{"n_layer": 11, "d_model": 96, "n_head": 3, "n_kv_head": 3, "head_dim": 32, "d_mlp": 384, "vocab_size": 618, "activation": "gelu", "norm": "layernorm", "norm_place": "pre", "norm_eps": 1e-05, "positions": "rope", "rope_base": 81600.0, "rope_fraction": 0.25, "qk_norm": false, "attn_scale": 0.177, "bias": "all", "tie_embeddings": false, "parallel_block": true, "init": "uniform", "init_std_qkv": 0.0976, "init_std_o": 0.0, "init_std_up": 0.0976, "init_std_down": 0.0, "optimizer": "adamw", "lr": 0.00225, "beta1": 0.95, "beta2": 0.98, "weight_decay": 0.073, "lr_head": 0.00513, "grad_clip": 2.0, "warmup_steps": 468, "schedule": "cos", "final_lr_fraction": 0.1, "batch_tokens": 16384, "seq_len": 1024, "doc_mask": true, "train_tokens": 144600000, "steps": 8826, "dataset": "wikipedia_en"}
Each number is 128 + 24 x the weight over its row's rms, rounded and kept within 0 to 255. Layers, rows and columns count from 0. The size above them is the row's rms in percent of the matrix's.

# layer 3 MLP up, 384x96, rms 0.156, rows 112-147, columns 0-95
size [111  91 107  91  88  77  93 104  98  98  94  86 116  94 101  92 105 104 105  94 100 116 103 100  98 100 113 108 100  88 100 102  97  91  93  96]
[[146 120 102 131  69 168 114 132 133 110 105 101 102 109 183 152 137 110 140 131 126 167 133 102 117 134 143 166 112 190 102 116 113 158 102 139 149 127 162 144 140  89  77  79 119 145 138 125  94 123 124 111  80 141 131 111 103 131 181 135 125 127 148 112 119 174 145 127 151 101 106 138 125 128 100 143 138 118 122 165 135 138 161  88 121 131 140 106 171 113 134 129 157 118 141 125]
 [147  70 120 120 157 147  95 128 158 147 136 134 173 144 114  97 139 145 131 150  69 127 132 111 137  74 121 124 127 124 139  89  80  97  85 113 193 107 146 134 137 151 137 107 131 139 106  88 100  94  92 104 101 125 117 133  94 132 136 130 165 129 157 148 123 102  97 102 149 125 133 125 156 109 116 119 148 138 122 107 156 135 154 143 152 107 112 156 137  80 132 109 115 117 126 151]
 [153 135 140 135 140 161 135 122 169 120  95 123 152 128 123 144 133 123 174  92 137 135 155 105 121  98 165 199 116 125 165 137  73 141  96 133 130  98 162 155 116  83  87 154 121 126 148 107 122 124 137 167 102 131 141 140 127 142 130 133 181 140 118 147 114 126 135  88 151  95 172 145 123 154 111 149 142  94  95 135 136 140 137  75 120 132 143 138 163  86 149 131 122 135 133 111]
 [150 151 141 123 135 174 150 116 131 114  74 101 147 107 169  85 138 102 130 133 131 131 168 133 116 147 106 150  97  86  81 120  84 165 125 155 157  72 125 117 141 121 108 132 136  94 144 149 155 120 137 142  80 119 127 123 140 112 101 132 160 152 145  96 101 101 143 121 170 149 150 115 130 150  87 149 120 126 111 146 119 100 179  87 145 108 141 101 136 116 151 115 141 131 111 136]
 [145 141 136 147 136 137  76 111 167 146 154  98  92 134 187 199 169 107 129 124 102 174  92 148 140 105 134 147 114  98 111 132 156 144 109 144 133 123 152  78 130 134 149 115 213 123 122  83 127 100 115 154 114 168 172 127 114 112 120 138 151 120 125 125 135 150 133 143 133 138 129 131  90 112 134 138 127 112  95 133 121 110 104 141 115 122 125 136 139 140 115 120 110 129  95 135]
 [139 103 121 181 145 115 120 112 148  86 155 126 113 100 121  95 178 113 116 155  96 149 158 138 129 123 136  85 106 112 126  86 105 136 130 141 152 159 114 144 103 120 118 134 158 109 146 148  90 141  81 128 115 114 140 166 135 118 143 132 130 125 142 145 149 176 115 139 121 117 177  90 123 132 117 143 109  89 168 116 188 110 147  89 102 119 129 148 145 113 181 139 151 126  97 114]
 [120  98 111 125 112 119 109 113 128 110 108 138  75 120 128 170 117 147  91 136 129 122 147 132 125 102 114 149 110 130 106 118 140 158 161 131 126 117 185 110 109 108 133 116 101  71 165 125 137 160 108 125 152 133  91 196 104 123 124 151 117 147 151 129 131 183 136 119 106 142 162 108 108 130 134 102 158 102 144 130 151 195 149 136 138 121 130 127 118 122 158  74 113 102  91 146]
 [146 139  97 162 110 114 124 166 166  85 124  97 203  93 137 151 140 122 135 129 166 152 159  87 123 144 127 155 103 147 111 144 113 179 108 182  92 129  84 169 109 154 117 131 135 123 120 119 116 139 100 125 132 128 114 135 145 149 141 148 107 168 100 151 122 137 120 117 125 110 129 152 114 155 135 134 103 122  83 146 156 113 136 146  96 145 131 105 110 111 113 162  85 122 117 103]
 [154 135 150 112 124 130 151 126 116  87 124 131 114  81 157 151 162 109 124 183 132 145 128 110 112 112 115 177 177 128 110 138 121 131 128 117 133 145 161 113  63 159 108 137 123 134 155 121 127 166  89 157  72 168 104 109 102 164 170 141 121 146 150 118 112 117 165 128 124  91 156 142 152 137  78 147 130 114 130 115 142 129 118 126 147  97 151 137 152 139 118 145 102 150  94 111]
 [169 109 122 153 144 111 158  90 126 137 118 136 146 138  78 155 166 152 127 143 111 145 156 128 134  74 113 123 119 155 171  92  70 110 118 110 159 131 153 149 147  92 132 136 128  86 144 111 116 129 134 128  82 118 155 151 139 125 126 129 169 125 136 123 102 119  88  96 141 165 188 103  82 130 144 144 128 107  88 111 145 155 146  95 130 127 138 111 137 106 120 103 139 118 154 125]
 [165 155 125 128  88 158 144 127 124 123 158 114 142 133 154  96 130 143 143 117 151 111 104 169 142 122 131 123 143  89 113  73 133 130 126 143 167 142 152  99 134 114 125 142 125 189 164 113 149 104 112 172 101 129 146 121 121 192 162 120 147 101 179 157 111 137 114 135  99 105 135 125 126 144 121 128 106  97  86 138 123 135 150 131 128 113 118  56 136 129 141  80 116 147 108 136]
 [107 117  99 143 154 127 146  96 124 140 111 131 106 125 140 112 107 120  76 139 103 116 152 106 144  89 167 130 117 125 109  99 130 105 112  77 133  98 106 143 118 130 115 136 155 132 105 120 110 103 119 131 141 148 112 143 116 151 123 195 161 172 134 126 153 150  86  73 135 133 124 141  90 157 130  96 112 102 151 136 160  95 160 128 103 157  98 118 171 116 140  79 139 171 137 126]
 [164  68 127 134 115 128 139  85 122 110  72 130 142 133 130 119 122 123 119 147 123 135 111  99 131 107 159 137 156  68 133 124 132 104 110 117 150 123 177 107  61 119 146 136 116 126  99 123 157 126 104 135 134 187 154 106 101 141 159 130 110 129 142 154 147 126 110  84  85 139 157 129  99 152 146  92 158 100 138  98 154 153 119 153 129 145 121 130 136 143 176 129 128 142 145 152]
 [116  99 108 128 159 128 114 111 164 124 111 138 183 121 133 128 151 149 134 124 129 106 133 115 157 113 112 137 105  53 176 124 113 153 126 149 125 114 107 133  79 133 109 103 165  86 175 125 112 163  91 130 150  99  93 158 134 125 150 139 137 122 119 165 142 128 111 134 173  94 152 129 136 106  95 188 141 108 108 107 135  98 136 148  95 109 132  99 128 155 116 136 117 141  95 132]
 [158 149 138 120  99 164 115 123 165 108  89  91 121 135 149 124 137 102 153 169 123 133 129 113 149 125 132 159 113  93 128 127 102 144 129 113 204 128 168 121 120 117  94  74 149 152 191  90  98 106 135 146 111 138 120  97  94 123 145 138 107 136 157 138 136 137 135 120 135 132 121 124 132 123 111 125 140 135 118 169 119 132 163  94 106 135 139  92 124  51 118 144 138 123 114 158]
 [130 132 104 162 121 126 120 137 123  81  94  92 107 108 138 145 148 114 139  87 123 144 140 144 167 146 115 157 146 121 144 103 106 112 111 153 113 113 121 129 106 128 121 136 103 140 203 126  57 138 145 144  98 112 118 169 134 187 115 168 144 108 114 123 141 148 132 135  95 129 139 159 119 169 130 101 126 101 122 119  99 140 133 134 163 122 128 104 122  90 133  79 146 168 160 148]
 [173 140 106 139 144 111 155 149 161 102 117 146 130 105  91 107 148 109 138 107  99 136 114  86 108 114 156 143 157 120 168 117 127 105  90 111 138 128 104 171 127 119 102 143 122 112 122 103 150 139 102 186 131 109 118 104 103 148 166 163 128 129 113 114 114 109 146  78 102 147 166 148 121 169 174  91 120 106 132 138 129 164 147 121  92 142 110  77 110 136 147 134 145 170 144 130]
 [150 149 122 133 144  95 121 150 157 104 159 111 161 117 139 109 144  36 108 128 120 142 131 148  98 145 158 192  86  91 129 129 100  85  92 124 106 127 108 121  99 166 131 122 160  86 106 142 145 135 128 162 143 128 140 158 142 126 127 158 159 140 117 151 104 168 108 122 150 134 129 166 145 173 110 122 106 136 122 122 135 134 159 125 133 134  98 132 103 150 141 113 133 154 147 141]
 [111 156 131 130 133 109 132  93 163 131  92  92 120 115 100 128 136 104  94 135 144 167 143 130 127 127 120 149 156  89  98  80 161 123 110 116 129 153 131 171 118 154 119 122 150 129 133 132  80 104 139 154 112 167 145 113 103 145 152 139 167 124 132 140 143 111  98 120 126 147 133 108 113 159 146 150 148 100 124 170 105 184 142 115 123 133 112  86 135  61 129 147 150 122  77 169]
 [127 144  90 156  92 114 145 173 104  71 154 108 167 102 147 172 141 159 108 129 128 148 150 150 139 135 149 122 106 132 139 130 129 159 139 163 106 187 156 144 106 162 139 104 124 103 118 108 115 138  96 115 135 135 103 158  94 122 125 134  97 131 113 163 147 125 107 112  90 119 155 168 113 133 133 171  90 118 114 121 108 117 143  69 104  93 128 163 162 127 139 120 129 130 125 111]
 [148 103 119 126 129 139 125 111 120 142 134  95 160  90 170 149 128 130 140 133 154 120 148  81 114 104  96 102 138  80 120 120 158 171 116 110 158 102 134 159 152 131 115 151 122 135 119 103 154 117  72 185  96 121 123 117 116 157 142 133 127 125 142 140 125 118 138 152 108  93 130 123 102 123 149 132 116  88 112 114 142 142 129 157  86 156 166  66 159 142 176 118  97 112  88 138]
 [140 135 122 126 117 103 130 132 162 108 167  94 104 117 142 123 121 136 123  75 102 138 111 169 130 135 172 127 128 110 137 133  89 152  93 144 142 157 152  82  86 154  67 156 158 133 164 108  93 158 106 171 114 147 139 130 132 154 136 126 146 120 101 142 104 164 119 121  94 136 136 147 121 137  82 149 100 113 123 166 127 137 139 100 131  91 118 103 149  82 115 105 128 131  98 157]
 [125 131 150 149  96  97 112 106 153 117 142 101 121 104 161 109 137 127 154 187  93 167 172 134 155 126  97 135 112 120 123 127 153 126 121 140 123 178 155 125 134 168 106 147 121 153 192 137 100 121 126 167 117 127 110 128  82 171 154 113 149 123 140 133 126 121 135 124  93  84 159 136 136  99 126 132 126  95 128 142 114  69 117 142 147 126  95 114 133  81 103 112 151 111 119 155]
 [114 111 109 123 126 123  82 117 151 131 151 120 110 108 159 147 104 121 103 137 143 116 103 158 149 103 124 146 134  88 104 132 134  97 120 104 136 129 108  94  80 117  97 119 193 141 145 136 100 128 123 174 133 116 161  98 168 166 150 128 203 130 127 156 109 162 152 111 121 155 146 114  82 108  96 191 120 106 136 142 127 131 130 120 149 122 144 112 139  95 128 158 102 126 127 134]
 [ 97 122  86 152 138 135 101 155 141 119  71 132 148 115 121 107 101 100 122  97 110 127 130 157 163 151 138 119  97 133 115 145 104 147 126 167 116 107 105 123 109 112 121 116 160 129 129 137 124 118 142 131 153 120 162 105 158 109 104 160 153 120 108 173 162 145 115 121 120 176 129 118 123  99 155 129 172  87 113 131 133 117 110 152  93  64 102 147 166  79 177 123  98 144 115 118]
 [123 102  71 142 109 137 116 151 146 123 137  91 158 119 132 106 137 112  74 134 125 160 130 129 158  93 102 143 139 133 146 127 106 187  73 151 131  71  96  94 145 120 122 151 193 172 129  97 119 141 150 114  82 120 162 130 126 109 107 129 124 162 122 161 138 133 113 109 152 166  99 131 129 122 133 155 129 114 133 127 145 119 168 120 108 113 151  99 124 109 111 100 109 125 121 135]
 [120 111 110 124 120  94 167 140 114 123 119 121 129 129 124 111 136 160 141 105 124 133 110 145 139 157 165  98  98  53 117 140  93 120 143 138 120 127 114 125 140 163 107 161 156 132 128 122 154 139  84 144 103 184 141 143 138 128 153 138 128 148 139 128 138 146 132 125 119 101 113 142 112 123 160 135 139  89 135 139 124  97 109 146 108  79  96 100 138 112 179 107 126 175  80 203]
 [157 118 147 143 123 140 147 117 139 123 130  97 159 157  98 127 132 110 136 141 167 138 144 125 125 119 161 170 124 143 157 129 101 113 142 129 166 154 141 105 129 136  88 136 138 156 150  66 143 158 126 154 104  88 125 114 136 183 144 112 169 130 122 148  81 151  99 102 102  98 130 141 112 155  79 138 137 122 135 144 144  90 156 136 119  87 102 116 102 115 163  97 135 117  82 169]
 [155 144 116 127  77 101 113 124 143 125 123 107 170 149 112 116 128 105 149  98 144 175 119 165 112 143 100 142 151  91  77 118 115 148 117 174 146 140 123 131 118 126 111 143 172 155 144 118 131  92 109 162 100 117 145 122 138 137 178 122 111 115 124  99 106  86 138  95 128 163  97 102 114 110 116 141 107 109  95 133 140 137 157 146  98 108 147  96 112  72 164 148 126 138 126 173]
 [152 118 123 114 108  95 157 105 130  97 127 145 161 105  86 131 109  98 117 137 139 171 148 133 135 127 127 116 116 104 111  96 158 158 106 138 170 173 127 172 108 108  91 122 145 148 171 122 126 125  87 192 113 134 117 194 118 133 152 140 152 146 102 123 128 145 134 126 139  71 151 123  90 119 117 133 124 104 119 109 163 159 147 125 150  98 115 126 131 137 137  93  91 123  93 119]
 [129 117 108 148 124 101 118 111  95 102  88 150 112 137 131 169 174 148  84 137  86 109 125 127 128  89 109 105 111 119 147 132 123 140 116 125 152 160 121 125 143 151 133  87 142 130 127 140 105 119 124 115 113 156 129 129 103 160 168 148 130 149 197 153 170 123  58 134 105 148 154  97 143 123 139  91 175 128 114 109 139 157 118 162 131 103 100 138 154 121 164 105 115 122 154 150]
 [111 120 111 142 146 137 124 154 143 155 128 133 113 129 130 128 130 149  85  85 114 130  87 135 142  88 143 129 139 146 136 129 131  88 112  93 168 154 132 164 121 153 127 129 146 145 116  90 116  89  88 151  99 143 149 104 147 131 131 118 180 135 124 183 156 112  90 133 133 113 135 124 100 166 144 157 139 124 132 152 152 125 138 105 135  79  77 159 158 139 151 102  97  93  79 160]
 [125 103 137 114 132 104 121 131 140 135 121 120 139 112  82 143 143  64  51 143 139 143 136 174 111 112 111 165 127  93 135  97 128 111 134 112  81  90 119 170 138 115 148 150 144 105 115 133  88 142 118 155 123 171 132 139 131 138 136 148 164 135 117 105  99 157 118 112 130 119 103 102 104 155 157 155 123 108 117 129 181 133 176 130 124 136 137 115 129 125 142 102 117 193 117 150]
 [108 124 121 178 138 119 147 111 116 125 158 119 137  79 120 160 151  85 127  78 125 112 147 114  89 145 156 113 121 133 156  96 119 101  91  91 109 126 131 127 146 104 142 141  94 124 155 121  82  87 130 124 149 136 145 156 134 117 166 150  95 119 116 146 146 150 113 138 115 127 184 133 135 126 137 113 166 104 147 157 144 166 123 138 117  78  70 126 105 106 173 110 150 144 111 133]
 [139 112 131  85 148 110 109  90 159 134 125 104 132 134 131 126  89 135 107 178  92 163 132  30 167 100 115 119 106  79 142 124 160 158 115 102 161 115 129 103 107 139  95  95 144 112 158 156 136 164 136 165 110 113 118 130 100 134 149 120 108 144 132  95 109 127  96 153 150 130  99 124 130 136 165 137 132 101 112 132 147 133 133 150 150 143 113  96 101 131 118 124 139 121 123 157]
 [158 127 102 123 120 107 146 161 113  89 126 133 124  86 159 169  97 143  91 134 156 128 105 107 134 141 151 134 100 124 143 154 129 141 137 137 146 185 152 104 117 147 122  97 175 120 131 126 122 124  90 162  70 126 102 169 141 156 146 132 115 147 132 136  76 158 106 146 118  95 160 185 108 127 126 143  95 110 119 139 105 117 104 120  94 121  95 144 166 153 116 119 151 104 136 113]]
# layer 3 MLP down (transposed), 384x96, rms 0.113, rows 112-147, columns 0-95
size [118  90 141  83  81  97  86  99  97  94  83 107 118  77  95  96 104 103  90  96  91 116  99  87  99 101 108 116  89  99  96  90  86  80  95  95]
[[113 137 122 126 148  93 130 152 154 108 153  63 113 136 139 172 140 128 148 110 117 148 149  73 102 104 121 102 118 134  92 138 135 130 129 140 112 134 157 151  82 118 130  76 132 146 130 118 144 115 160 181 102 163 141 130 128 125 117 155 152 133 168 155 169 114 131 147 185 135 109 106 127 123 121 135 136 121 108  78 108 111 173 112 168 144 127 113 134  95 119 126 150  91 137  96]
 [153 149 154 138 138 147 105 129 160 101 127 151 113 153 140 127  99 144 129 101 191 131 122 150  95 146 159 113  89 163 148 171 137 153 126 116 127 145  76 122  94 135 126 139 130 110 138 166 135 129 141 147 121 143 105 112 184 120 158 114 126  79 113 102 117  99 144 109 134  62 122 153  99  97 148 126  97 110 145 125 114 119  94  80 106 166 140 134 111 142 128 136 142 103 114  94]
 [109 149 150 152 146 142 117  82 126 146 136 111 153 124 116  91  89 106  88 141  93 133 191 109 183 101 165 168 142  90 124 137 117 147 111 134 147 131 147 149 141 160 126  77  93 124 137 128  91 151 151 116 114 165 126 151 132 203 150 124 125 114 123 136  83 109 121 119 108 122 151 137  91 128 109 112 117 104 111 115 133 146 104 134 141 141 125 118 112 125 136 119 134 165 169 121]
 [127 157 136 126 141 162 159 109  95 111 141 111 134 114  77 126 137 134 115 124 149  64 154 101 124 148 131 103 155 109 174 136 160 117 155 110 161 138 119 123 126  99 138 105 103 116 126 173 152 132 103 153 107 111 136 135 129  99 154 142 115 113 116  92 120 121 141 158 170 127 115 152 141 100  94 141 117  93 119 129 110 147  69 135 111  91 133 173 130 143 169 140 132 189 107 103]
 [158 106 134 142 121  97 159 171 134 163 142 171 130 166 103 112 107 110 110 107  73 148 119 112 105 129 159 111 148 121 125 145  72 150 162 160 153  96 110 165 149 128 108 143  83 113 138 136 103 100 143 125 114 141 130 119  93  90 145 103 121 170 123 127 175 114  88 105 138 121 119 114 144  92 139 115 157 156 130 148  92 157 107 152 137 124 107 169 130 127 102 152 147 149 139 130]
 [124 116 132 140 162 108 101 108 157 114 119  90 114  92 132 118 150 133 126 148 108 124 158 153 131  99 178 113 118 106 107  83 116 102 113 134 134 148 138 147  73 122 129  92 159 110 127 135 104 149 122 158 149 148 118 128 155 126 179 171 171 128 125 107 161 169 104 126 133 133 167  92 123 124 130 157 168  69 140 129 169 126 107 103 107 114 137 111 174 129 144 116  88 129 110 129]
 [113 151 133 129 138 160 127 142 124  94 159 133 126 128 117 155 149 119  83 121  50 123 138 160 144 154 132 134 139 142 126 135 120 108 181 130 125 139 121 125  88  93  98 106 156 144 101 171 122 109 160 123 163 151 156 106 114 162 143 155 107 125  78 147 180 127 124  95 102 185 139 132  98 122 114 105 144 165 164 118  96 120 124 103 140 109 100 123 126 127 101 136  99 144 126 121]
 [134 135 100  57 142 101 109  98 139 166 130 164 127 126  97 127 141 100  96 122 125 123 176 114 113 108  87  88 136 124 139 159 127 129 157 144 161 155 115 121  98 105 127 107 117  86 166 149 103 131 108 155 152 121 127 136 116 139 116 151 156 115 146 134 179 134  95 117 148 126  64 115 155 132 168 152 119 173 143 143 116 144 133 134 141 112 124  98 133 159  94 108 105 150 144 154]
 [117 140 169 151 126 116 110 141 149 126 141 137 142 146 107 112 147 114  90 120 117 105 117 153 104 125  63 154 133 119  91  92  88 106 145  68 117 109 155 120 164 150  97 169  97 144 176 129 102 161 137 111 152 134 101  95 123 122 146 119 125 138 139 129 135 129 148 121 100 132  71 131 127  99 113 181 160 133 110 126 115 110 109 173 142 153 131 140 145 107 152 179 150 137 131 130]
 [122 139 154 142  91 123 145 158 104 114 121 135 135 184 111 126 147 148 136 133 156  91  84 103 119 117 160 126  82 140 136 144 140 122 138 151  99 118 123 152 126 142 124 142 115 133 146 100 143 175 137 139 125  93  93 132  67 148  93 153 138 138 140 133 106 147 154 127 134 114 145 168 141  62 132 114 166 116 119 101 137 150  98  94 139 144 137 157  79 160 134 146 118 102  74 145]
 [138 149 129 112 108 117 180 127 162 130 125 151 164 129 107 144  83 130 152 137 105 145 122 152 105 168 115 129 124  68 140 101 159 125 172  96 127 158  84 123 133 165  85 143 109 143 133 114 122 110 101 121  65 111 127 148 131 179 135 114 130 130 121 151 123  86 129  95 161 140 141 155 138 143 141 122 134 117 120 170 137 160  89 101 121 150 149 126  83 109 103 100 110 135 139 145]
 [122 126 106 134 129 104 104 132 132 112 142  83 104  79  88 121 140 143 113 121  75 126 134 117 116  82 153 131 125  98 120 113 110 139 118 136 145 116 151 155  91 132 130 133 140 122 144 130 117 113 112 136 140 151 144 181  93 147 100 218 185 160 122 121 152 160 142 105 123 153 120 107 103 137 134 119 127 109 146 128 188 143 154 110 145 137 137 130 164 107 145  99  94 153 144 132]
 [155 137 188 129 103  94 129  89 104 152 119 172 136 131 120 127 130 108  81 133 119 103 113  62  88 131 136 113 184 132 118 189 144 107 129 104 120 141 150 131 167 127 152 105 120 136 100 124 120 133 167  69 101 148 137 123 137 104 100 112 141 131 155 127 124 149 121 111 107 124 115 146 135 127 139 151 147 129 120 142 158 119 140 127 177 142 109 131 105 148 162 169 128 119 123  87]
 [153 119 117 111 135 119 159 121 140 127 107 117  68 133  80 117 120 129 115 135 141 111 117 120  87 124 122 144 153 104 192 115 128 114 119  89 106 138 135 107 147 139 165 133 110 154 126 150 132 136 128 146  87 118 162  87 120 159  97 162 110 148 145 115  78 113  97 168 143 137 128 156 124 112 105 136 104 126 181 137 163 153 141 125  84 151 143 162 125  80 165 149 124 130 144 163]
 [117 106 114 131 142 137 132 153 141 125 130 132 148 177 117 160 133 133  98 145 149  87 127 119 142 105 127 122 134  93  75 160 151 122 101 126  95 117 142 157 154 156 145 114  72 167 139 137 137 122 163 176 145 133  98 150 115 107 115 110 159 127 174 166 136 121 105 161 157 119  77  88 107  96 148 118 128  94 137 129  94 146 121 110 151 164 146 120 144 112 113 109  89 139  93 105]
 [106 122 156 116 140  74 108 137 174 129 101 122 129 168 122 166  89 140 120 121 159 146 150 146 178 175 138 101 179 114  95 129 114 143 129 177 115 145 119 141 111 123 112 135 111 148 116 154 120 121 135 130  83 157 143 109 109 144 123 129  90  71 150 139 107 105  92 125 122 109 164 172 110 139 101 129  76 126 157 130 125 138 129 123 154 111 130 116 107 143  96 105 147 157 147 119]
 [159 135  75 104 113 152 124 173 167 122 141  97 119  98 135 136 147 160 130 106  91 116 140 119 134 114 168 105 177  98 154 136 117 104 142 120 148 125 177 144 158 152 102 155 118 112 113  91 129 172 121 136 127 135 152 144 142 134 132 131 143  82 110 125 129 145 142  97 129 142 119 132 131 160 158 120 146 147 113 154 136 154 111  91  77 137 102  78 152 144 115 142 113  72 132  90]
 [120 109 130  93  66 120 155 171 120 110  96 123 107  96 105  80 110 136 143 141 138 132 109 150 136 157 151 125 172 134 103 135 102 109 102 123 120 148 162 143  88  78 128 162 125 116 106 161 142 142 119 142  74 138 150 138  77 131 138 143 127 127 135  94 139 156 111 120 136 118 131 125 115 177  94 163 119 149  91 146 147 130 144 153 159 153 111 133 157 125 151 118 156 160 163 141]
 [130 137 116 157 130 127 109 109 114 121  90 113  78 133  79 129 110 124 158  92 164 118 151 128 125 132 144 186 169 146  81  99 152 161 145  96 135 104 118 132 133 105 137 118 129 148  65 142 144 128 160 148 136 115 187 100 144 136 138 164 179 101 119 109 112 128 129 129 163  95 115  99 140 114 124 165 123  83 125 129 147 134 125 127 133 147 121  98 115 105 150 148 133  91 109 113]
 [ 87 165 143 128 129 133 115 154 145 133  79 143  83 111 127 141 112 116 115 118  99 132 117 111 117 106 127 153 122  77 138  80 161 108 122  79 122 138 172  85 115 136 126 103 129 120 157 163 129 136 177 129 105 130 127 153 162 101 146 101 139 170 145 134 148 136  99 146 125 181  98 111 149 144 116  95 133 168 123  97 101 114 138 180 140 133 146 154 115 120 131 113 143 162 110 156]
 [136 161 122 155 154 134 143  77  91 140 142 183 145 123 153 184 109 163  98 139 130  89 136 110 134 114 144 117 108 131 118 123 125 108 187 135 143  98 109 102  80 150 160  75 155 126 118 122 144 122 167 120 164 107 134 129 141 115 129 114  90 113  87 145 136 147 149 155 112 108 122 107 148 104 106 140 109 107 131 141 123 161 123 107 129 168 126 130  96 144 158 143  87 141 138  99]
 [107 112 178 170  76  75 159 129 104 126 134 138 128 113  85 137 107 155 135 110 132  89 140 155 133 115 153 126  94 122 113 125 123 116 154 147 154 162 153  68 100 103 127 103 126 177 163 146 118 105 133  90 154 139 143 154 125 132  82 162  84 156 138 127 125 104  97 107 100 116 139 128 138 143 108 133 156 142 118 158 142 155 161 134 114 133 104 133 160 116 117 110 143 153 153 121]
 [126 120 105  77 157 146 132 135 147 150 128  90 142 133  78 141 144 157 151 116 106 147 150 149 134 140 225 152  99 118 157 128 164 111 132 112  98 132 104 132 152 151 144 165 106 130 134 115 147 103 164  94 104 115 173 129 141 132 120 147 135 130 116 141 145 113  76 128 146 117  98 138 119 117 134 100 113  87 126 106 152 108 118 121 143 162 106 102 141  94  91 138 131 133 165 124]
 [119 161 127 105 107 132 134 160 117 144 110 147 118  96 101 132  93 149 141 111 118 110 119 181 130 142 172 153  87 139 128 138 120 128 129 118 168 122 133  86 125 123 111 125 104 118 115 174 108 153 135  97 133 142  80 110 116  99  83 130 164 129 132  85  80 121 114 102 159 114 134 164 141 103 129 127 128 130 146 169 116 115 118 126 136 172 164 180 145 142 135 142 146 122 176  78]
 [131 132 142 150 135 121 115 167 146 159 118 121 144  97 131 115 107  74 118 120 117 149 135 111 103 131 136 150 110 143 108 172 144 110 143 129 103 119 142 136 112 123 155  78 114 162 134 130 139 134 130 130 117 145 106  57 108 149  85 135 139 126 191 142 112 105 139 146 129 116 186 176 147 130 106 168 100 119 167  79 128 173 103  92 134  98 133 131 155 127 107  94 130 143 119 126]
 [126 152 108 142 123 106 119 130 141 121 142 157  96 120 122 185 138 125  70 132 113 115 140  95 144 140 165 123 160 137 109 106 152 131 128 147 131 135 120 119 163  77  82 111  99  81 109 148 156 132 159 149 134 107 106 107 132 154 124 113 136 137 110 172 145 163 159 179 163 136 109  91 100 133 118 107 106 163 128 114 156 122  92  83 154 110 160 112 158 165 138 132 107 126 109 132]
 [ 67 110 138 105 131 146 133 129 158 100 168 148 156 125 159 130 121  94 117 140  84 112 128 135 168 136 145 105 149 103 136 126 122 137 136 113  72 149 120 118 124 103 109 101 149 138 126 108 114 165 103 108 148 137 141 152 126 150  78 137 131 102 109 143 120 170 147 148 138 137 193 114 158 122 158 149 127 154 164 125 153 145  88 118 121 129  71  91 124  94  95 128 125 151 152 112]
 [123 128 114 114  71 130 142 146 140  90 116 126 156 118 106 122 142 133 116 142 128 167 161 139 104 184 132 146 150 125 109 128 154 141 124 167 140 164 156 135 113 157 164 165 122 184 166 127 112 126 138 108 104 145  95 134 110 122 122 155  56 110 133 113  85  71 109 111  64 105 129 140 130 126 125 143 132 124 145 145 142 112 106 154 114 139  91 128 117  92 144 127 124 139 148 123]
 [107 167 126 128 153 157 139 135 140 184  92 160  99 122 115 134 141 128 146 147 159  99 114 116 143 110 108 141  85 107  87 102 159 126 105 117 126 117 147  69 146 149 173 150 132 101 115 149 130 107 147 145 134 146 127 173 146 154  85 131 129 144  94 164 115  99 114 125 148 145 136 167 151 137  78  89 143 116 131 136 105 161 155  99 117 145 122 136 104 114  69 142 123 120 139 126]
 [129 140 114 135 116  91 153 104 153 101  92 121 128 129 107 139 131 123  94 146 129 168 171 117 120  74 140 122 139  68 123  89 142 128 129 127 173 147 174 132  93 120 101 137 136 133 141 130 128 133  95 173 112 129 100 153 133 160 129 168 143 162 149 161 175 127 133 108 101  74 164 108 116 152 130 140 128  99 127 156 147 124 124 155 111 118  78 106 112 145 143 109 101 128  96 138]
 [126 131 122 114 143 123 123 126 180 158 142 113 133 165 146 108 121 139 110 110  81 148  90 124 132 126 129 164 113 134 113 124 123 116 167  93 139 148 146 130 131 131 157 121 164  91 102 136 147 165 192 115 179 124  96 100 107 130 145 128 145 114 130 112 149 145  93 146  91 182 105 145 121 151 118 108 133 105 114 110  95 107 117 118 119 105 108 186  97  72 127 128 143 160 114 157]
 [108 170 153 131 141 153 101 126 118 142 145 120 153 158 144  86 125 123 108  99 110 141 106 127 113 144 112  95  93 139 154 138  91 135 175 147 100 143 106 123 134 131 126 135 141 139  96  97 121 101 179 145 125  80 143 148 141 120 130 112 140 155  94 149 183  91 121 138 152 121 119 151 143 143 116 106 116 153 142 112 107 110 143  78 137 144 109 137 135 104  79 192 149  84 109 158]
 [120 140 138 112  95 101 181 113  68 109  88 124 117 109 120 147 105 149 133 110 132 179 167 141 110  91 137 145 140 109 156 153 141 124 147 123 114 155 169  73 124 116 135 156 132 149 149 125 161 157  76 122 116  74 130  78 132 114 119 118 118 150 110 143 112 108 143 103 119 148 135 132 121 105 110 110 117 133 151 164 134 124  88 130 105 146 137 189 132 142 110 155 141 110 136 104]
 [156 166 125 167  74 110 117 170 105 161 104  91 144 153 108 110 135 146 128 132 103 171 128 125 161 138  90 125 116 166 132 182  95 147 170 144 169 116 130 149 105 105 112 131 137 112 163  92 138 140 136 100 113 132 123 124 101 132  98 131  89 125 153 124  97 119 123  80 136 129 127 178 136 124  95  98 102 166 148 129 142 148 118 109 149 129 128 136 133 162 110  88 141 127 147 108]
 [136 117  94 123 136 113 112 125 141 142 105 128 102 153  84 125 198 118 132 159 115 125 153 174 105 100 155 168 157 131 167  85 165  82 129 117 132 165 123 131 137 107 146 154 140 111  85 120 132 133 109 143 150 140 130 133 147  72 110 121 141 112 182 120 143 125 147 128 102 144 132 136 137 103 101 101 150 144 142 118  70 120 173 113 138 124 142  94  86  99 131 107 139 128 127 140]
 [116 134 173 112 139 138 117 102 148 203 126  92 151 155  98 129 123 116 167 117 104 156 127 124 132 136 151 124 141 135 123 114 102 134  93  93  97  85 150 114 138  90 153 141 133 113 144 146 110 132 136 122 127 107 135  90 109  87 151 110 130 144 151 123 138 134 134  90 115 142  56 133  97  88 135 114 135 117 152 133 137 155  90 171 163 145 169 120 165 129 156 134 161 114 104 139]]